Part of a small language model's weights.
Training: a variant of Muon for these matrices, 320M tokens.
Each number is 128 + 24 x the weight over its row's rms, rounded and kept within 0 to 255. Layers, rows and columns count from 0. Numbers have three digits each. The size before them is the row's rms in percent of the matrix's.

# layer 12 MLP down (transposed), 384x192, rms 0.148, rows 207-229, columns 0-95
104:170111138115159140146150126108129125162104145120085123139154151123126100144138130130108152167103118132099135091151161076133131125099101124095104131146128116126099111139144095192120150109138112097171131087113116147068101117133117124095126161166118104124097138093137129108153134106123151140
098:144093117112150126128146115144155147112124110096142157133098153167123160109137125114136120094181128144146146097098135107156143163084126108100125138147148128150099139085111127118096113096115134112155102155111108152112145146123132132111106137130107148140127139156077133116138105182158109163
101:118140107182126151104121145139073156109133167115143107136120137106111138165150129153150093140093150128153177122125120129097091079119112149124133140081147122164136126112108131088191125144142119069129121170139111116130118130140096130086158113162143111174155114121168143137106147096149147133
099:104132135110125172155117131133152152101099142101130108146088126116130139161127130112119117112089139062141089189154097148164117125134141151166161157107184144112140127106120136119150117151097100135109147140129116120133164117094174169132112144196122141121124125154131162106113111123138115149
108:159163128119112146137123136131152081149148115147094158124134164162153136127137121145113089143135114126087127104190147119115119131159148113130117101139162154079091098132123135096122131109094133063085115158149093090151160102183117154119130089096118124108111145123148123123152138132136155123
089:150117134118119116147159109133154120110093132105104137134120134150110152137116176117117115097107151139158112120121094170122144110122145139134125092166054109137144093124107127129134102109084115150185121150136130123129078144137124158141130109128114103135114123168205131093106095113144086142
101:082080128144125149127113130145134142122137135144129129135127132079133134108126123141163124133127143136124163109122115112145106130110131135141131169159131164103083125105100118125173051133184143154161126132101133086138133098127102098130115120101146065141127140105127133126138161107110119139
101:125141114113129156130117105144116110108155160160098146151144088121086170097120129171131098150125153089182096128068122121127120150118081120123123129094145104083106121132149117134152110101086119136081130159124091108130128151157136114129093145090106147161123126124147099213149125119128111158
109:153154114136162146110136175117191137088094157083107135142116133138101125140157179170102097144152135133136143075117147111116124099139179134112125119099153154165107127155145150158112151127123138127121119141182111116130118096078107126126103099125149173160116149101115122156130131147132122117
106:133172117147137115154074130113147124134101125114156081150099148147157132139142134093175125141114115132111104140164139167116125130117114120135105134117133079102141118130126134183154129143134132105118130141127172115163101098155112094161113118203102108101139143148124088145172144169174146098
095:128124142154144170140106083104150157120096145144096151164181135085156162164126102121123130077130116099106139142146130110111110120079078129146113138109137123115100119127104105116145168141121159159116117140153145086194168115185128142088105153134143161131109130100106124099146130126136126130
094:116122132107166122151121143141125141120152165155153143129129123107091139060118111099152086148140106136152155132051123142132141121148114104081101121143136127144126118147156162127124138155124109145085114121137142139107171176128094116123155130107095142158100126158154111121138177109097141126
102:105082087151131138094095125083102137146108121160139080137117164122115142168125148098112120150101146164156137109161063164109119098157130099121138090138175119138106133139117153123158119132118127128152148089120096160116133154144117138124159166133095121132117161105112111100092156106133132143
102:122135131139105122145135092098148140105114139098147150127084139181101126134117138133119148133187085168150119134152132129151107133106145108146101154127127165130103162101160177116133128106170099154142149150099155137130156121092154124107113093122128113114114116090167099137145118101114185124
107:124068103145119149167180167107122136120158136126152104153174126089136141149139165122092099127102123172149097100084115113119135165113125117121112121103114161091122114128098105122096163151102166136108122136157176100102163124124152118117169106140147083124112070068159141146132124107143154116
099:175118149151093111119154075167135118111154112113098111132177177162145099151145113128112124152191144115129151133137111136143108132131114120123124154180137135096129138140128092150152117109146146148094157134097110111105090128117144103132146107091115155092138152132116146123114103148165095137
097:104129123159136114130152136153130123119134144122141147083102088141120095096156109126176117122164077177127156131131144122134096153185155130082100137153077146138117112138135099101119140094098146116142138123098117104071145094087141151121115111125129129119120154138150123165089144109128146106
100:097083147103095195135119107156120129186140144118137157144121112098111126129135074164088117130124135074160187178164123114144096138082129114135127086147144105085151139127161135125113135151156163126107137124104114161109128153102114108123121154093137058130163155072147161136129104103130095109
089:143152119137122083112136144147151128133092090133104179123109170171146147118131097159112117170113129099141093110167103070162157136127096119139136143079108142143109126120076161164087122107127168157110067108123120140139152111124132109104123171121112138135151158134150170177105095139119129182
100:174120116106113125127103149157124129134123112131121129122132122138117132093113120163149090150173128176141093068128128103122116112116099133131123116175103156157156169121145113137109105113145140144151160157144167175109131125135074166138136123120121158108118138114130131081128115109110128163
106:153124129126146124077153137179101130115099143134167136148138106106107046118186143136106166125089074132095158133152112087120165176128166126113129108129115135156123119166125112129129118151105126137115126138125095133081121151116150161169128124116091109108116114115136125127096114132128123115
100:117109148140137119095157151084118117113144148113085124147114085136123080107088121095171149120155128120104145159145133149130127123163106134160076114114148095147134130104106128131132120157147163157100127154148125194112128132161154143120116148117134171136178096137103165092173109169096101129
102:117120135079055089094124118109137115123109130097107153088138162089113133134150135113158120141155124102150069105084107110064126116126148088112148120107140130119154144140149145142140127151132133140168084113113145131166105171170115088130102130113127112120133129138131169143159139150099070151
# layer 12 MLP gate, 384x192, rms 0.213, rows 208-230, columns 0-95
109:131112136128121114132125123117143119122139086130148123140143161124112076135157131101084142076158111106112144133093211092082110139130109146116146117119151127100127154122124162115133130111108146139151070175105130129117134106099115136165113121127152130091150143166132162100110110138119165138
106:123154142157135133155109139106135111124120122161154112180107189127168116183143135136104119125154141145127087137172176144107130125109144139097140122109125114129177096115109123121126134151132115188132088109125130148116158080143116067094104170118136163109168173151127139155148133101110137123
099:075129138127098092128131138134111100174126118136085130119132095152140093117116137159140111120137142128097145061130151133172155144117134128164146151110089140188123191133121153119129117119162130110164102128172141147121136148131106150137149119118139154085131136114167119123131135107134161157
108:149121174099118187120100129134121108121074151107131139123139139114177141116156122122133154100149092122106129091100159148164098152160117109120153091124126184109142127130128119116139103107107096122166095151135138173136147143115128114086134127135113110138124127094129102160148127091124160116
085:119136143163119164120140089180145135116151119159094172146159137081105068115119132136155114157158154112138130130098128094128113112112093109103131139127113161121166159097112166119118146107123108173169145129135155119140124103125107159100131072113154152094165143077107097088142102136123133155
097:108130155104115120100144082128148116115130089077134130129108128128176137148087183115176143129093134162115128156094161109148132162122139142111096170156137150125115089118105146102137061104174109157147136107089151104116161091120132148106120161110110144096113137138114100135128133141144143143
095:157109173126172127128140114140144131141092112105146143104120135125140148114079086182122164123100116157127103147095142136139162078121148124134176145180208140116118150106136146128121146088116104143140124122119149089126094137141106103149108167117113124119110151167132141171101112109147113100
103:130083112106153106102138125136132145093089150093129124105081086160141142141118120172138141118111077178103148132136147133099153122164141146122147137127114141116145144137115106159105182151148126115095120106147156125127099121133169135118113170144089141146108141128132129126107147121126097087
106:097121102080144138118124136099097143091159155126144120131100141098123176136124106129141143128103125113188087093174146105115138101123129151128116097169141101145139100130137098154124120124104098119107105117138118148122178113116155143127108124109176111122112084113125169114132183090109136152
100:131139129168109128094137132140113081150142156126128133161083134123095102110118138098106121155107140159126099113088124150133125163144136168173129132137152112145143162102120122158183112141167121123195113099127107166130112175096084121111067176112113150166091116112084128132108119136130133185
086:169119097149123085147145133123134137155126106116107145102121112114156143112132134110155149152146121137076115122131151148096144068142111154140156173110139136089105151171125133192104148117142099119094159124112095160113070140088127146097121186119163124148119138134121157114140102136135143159
102:103186139178107107162114158117138120156165145115140125158126118192098088134174084114165156106131133131138121103141136081144159111144112112099184160121166122140106118159143114113122126133145200151123133141113144156119130137162122095115157132110135145153109133104144138152079139132140114086
099:085096105129128117096127107151101152131129126149152159136128096124118122140117131136178080084118090148092124106148110115168158129123161113086142108139109136191145134115089130118122157111133141127124133075136113108177141136132142105099096140115100120082166137145133161105134137126107116107
100:148132151123114104144168082158087158113102094149156088089158118143077145101127063124170154114141064127103164134158152137164118120097128150120137140130123162110106151122133118075145155147147135104076114093126165159110152137165103101116129131126150168098107151134176101127152122074131125094
098:119134102161153127113123134136150141074098163152111106162136078086122172161149124140127123138123165135140131129157119137124170126132105061137116122153134112130111085064127130092175143147158134130174130161141141122141080128113121120114088134135125147117105151097128125143124140144144122127
095:127119123179107115099120101123137121108126099087131108143120198093126074133136134122145136134114115083119097154129164131105132137101106083109146151091106120109097204124149092171105126148153134161135139111122146135123114157119113128086166125130158129116145109111143141135116165083173132143
098:134135117117143101107107071163139132104128122118145120093150110112109099119063119158098132137103128168150099166123108110140124146118131114164105165136137131085174131166164134127164178168140115178160116129146136129113145148134116128109107104135127106138139115134106138127100114136130132129
093:106173160148146130070106118118088135129114161109145143111135153116076104125170115097179119080117173084075166130132123135112096097107118080134115171124131125137075121168123145125155099091109112119179129120139111103146103134178108165075179099129127128130132100108135144131122099134119162128
097:109157133137090111133132111128147128089096159152131105174132105076156143123159129181163190158089147137119127128086164148087103101166152122147107154150133109125139081104164114093163140110140139098091098139143139120124130116140142101092118155114142127140130133130146143157155143122082179124
105:162133130145131181108083128085140139124138131139153135149111115134090116097128155129151124066089137071094166156180139122139116110130094134156190150110123153123110098108172123143128138146140151158114122179084124131153134115100151096111120107119098125101135133136127163133128152099149137128
097:116124097136124102138108140132137139145089166141151169110105119092182152164127132156112103150135139073151140110175147125182138124175097138162148163141094176112129094077132100100186123106126132134149083129131116115144141106122149129121133144154180128099124092123114094132128129090138126173
104:100120130108086129141155135153086123105115173177120177120152141077145113131144150182166111148118146123103106139110137102119157170173139106088148132144125152141141128116123078076116113086128115115088099128153117190120110095126165121106190131123149105072144144151095147112138119121111107139
099:112152161142106146138145196131110139104119118092126115149154161164136108135132154115139117118111083097160132111160132127120140137130131093102120134153144127154109119128140115092163124125157118118111101114102101109126136169110113085143105107153147131111155181157110113143072110106147096132
# layer 12 MLP up, 384x192, rms 0.223, rows 208-229, columns 0-95
106:110125111112128098116117170137144097121148115117135090122202121121102121106185128120057168125129104129137119110119175115140099119083164104138146117154128102115102098129122158110173118091131107146137105082136155133125084101121128123141114114118104170124096119100084098124150164082158172141
103:117111096159119158165114104125145144165107125135113121107138133121128120112144134100128129130151170156109162116120115136125164165122124130120152147172112139139140126107093136158108130099132140152122102129095138124180149135091149123109173108102157114109120149111101145096113101180144119093
098:113125089126149133092135135161137090134114107124116129136103101142126120162157142118098171124131160138113124129134117077096162124146146135129101139187131142158134136141153167118101105105126132134142116090159118162085117153133150144151130150123092153135117121154087145173130127125147118091
109:125131121152122160130094114156099111157144094135142141159107122122073118091129077096134139071098111133039117137127098121103119167145115178118106121119120127140126132116153114133099152131146170106109136155146159156097113163151151135113168117124101103118130109124133136136146133088114128126
086:122113094097152122122119129125134129146117105135149139082122149129107127062149138101116163138140154116100127115140128125150107115122071136133090107099118184126120172100133087104128113105159177146121141133098107093133141134188171082088143101157141125083168132142147150135130149161111123131
093:098140124158129141111170102122146143152152098173102123185150148105127110143146124151130141141115124147123117146082090133171112129145175129135160137128116098146134143164104103125134088107162137165114107093117144092135138146131097186121099122143144109161108098152126134119129141143179140121
098:127072175146148147122118097089123153159133086123172118140157130137131134154134075152079127139163161109158125140121157133131122114157156132108144106113142079155142123137143144126144151133109086125119111074168097096128140163118100123136122121179089129146120103169146104109129163091148157114
105:128158153166119171134142115137158121133144205153120119139127114135098107102147125137130109142111177142098141149136080100134105107110139136160126141089151102121130105078195132172128114140137160132117162132118162105094114130083113118060110136113134128150116142116109166147113153152150110106
106:103118118118146100137099128130107146115161121115104095140149140116112131145138156132091123155134164109159133134118149115129123137163109106138057067162137108112133128112131111127117089119169134114120149170137115154102106130123147111131109142139149090147120078136133114129138128087124095083
097:125143155113112172103099178131131145149110094150130132170159118115129159133136136113103128134125133133111151190164135114122136124130101061112138139151153138114107145123150130126084139147102133106145148127080140154155127082104107099117105100116136122144160158081133132151110071093149171126
087:121158117103109092084119135138116090162151113114189116148149174115135136130116123077135121115135103141121153119129121151140124129134155139135151134105141099146139159083151171109108112170140137161076106091177090127135135114137143098137135129135131132145139154121125141120167147109123107135
103:102154120127110150113125116117132197111133136141161138099081108170136196146135130136106106129123123151126123132174095131117107095171126154102119145108125063079155151101133117147107144139131129134104157131140123109163113107130120101133120142089100169102168142147161121135136208119143130115
098:183149113111155118137129126127111122139156134118156105146109131125144109122138109090147162139118144104115109102120120122109100125098180110105159152159149107096117113134132147133140115187110099123177155180143166155126132142145169131115153116149164128163109113111132117128114140142129128144
107:096123138163109181180107115141097139109117166168150112134118122114154129130130135143151114136141158149149126100077123148165093116105099134133128106138078162114137121134139102143133157069119139107095118099138152124145141105129134100127141071116183113140095114156171136095079114118098125107
092:115138161142083112115135095137140111109086115151156126130112179161137123147125103129121137075116141082134153143160126128120127123110121151100113190131134117132150158103145175162086097108120092141123134119125143130105183125163128132141123150108150098124139173159113139088145127143153112149
098:133143117148148150094127161097107110153096132131163159150123125110106174138129146123171099147092149075184148098142117136138153113102154120159094109139138131118153109113137137109108085141091145107141102129124130112151108065151143170130115136119117177174132131118093079112109100127142116109
099:119145178139162106149117059110132132118116113163154118143118146115132152136143127102121103131134147130133069120119130121131139164110125080149150117152093147129136109119090131096098117157147115120131116142156131188138150152120115154130120120144116085194158104128125130128099145138095084097
091:134142133107170104147136123118158134131167123136180146145123075100125152123142138114121098105161153112147132114102118141163117138109137127165143112162126138138139164106134108127139147107167128094132118159142197122119149099105132093150102147110118162170157124135098080110112137155085093081
096:150122115161140137159132129138163161106095125132079082139144116164131109110121135168148138156131133130084120106143108133154101150088134114122136141155119126118082157145154122133139135195128138151100113146133173110132167135146112163125083145107133131109087074107116157100131149100159134099
104:109162106188131111097131103130136131113140130137145081119156125119083140108120103149118162102129163146084149099145116128121119113113120189126121186142133093126121124098096158137171123142078151141118120128149112095110151085142131125124135113156139111131124142120156131119141093090147144129
103:123086131171089120158121084124140140146136159118108149117131140136117112122119124132140101109120150115130121144174103127108123086156097156119081150133135149156138132155110151132102178155113151135146134127152119126144116098123125122126112129132143158078163143143147128081173136157106161149
098:135151129130140176137115135107127168145122132128177111133173113169153163086132168143124108106151111167125160111107132130134144123106107159126176120126142168087167085123155115154132109117071144138132107124156107145121157107086119101127169063127113117157127175150131088115073124100123110172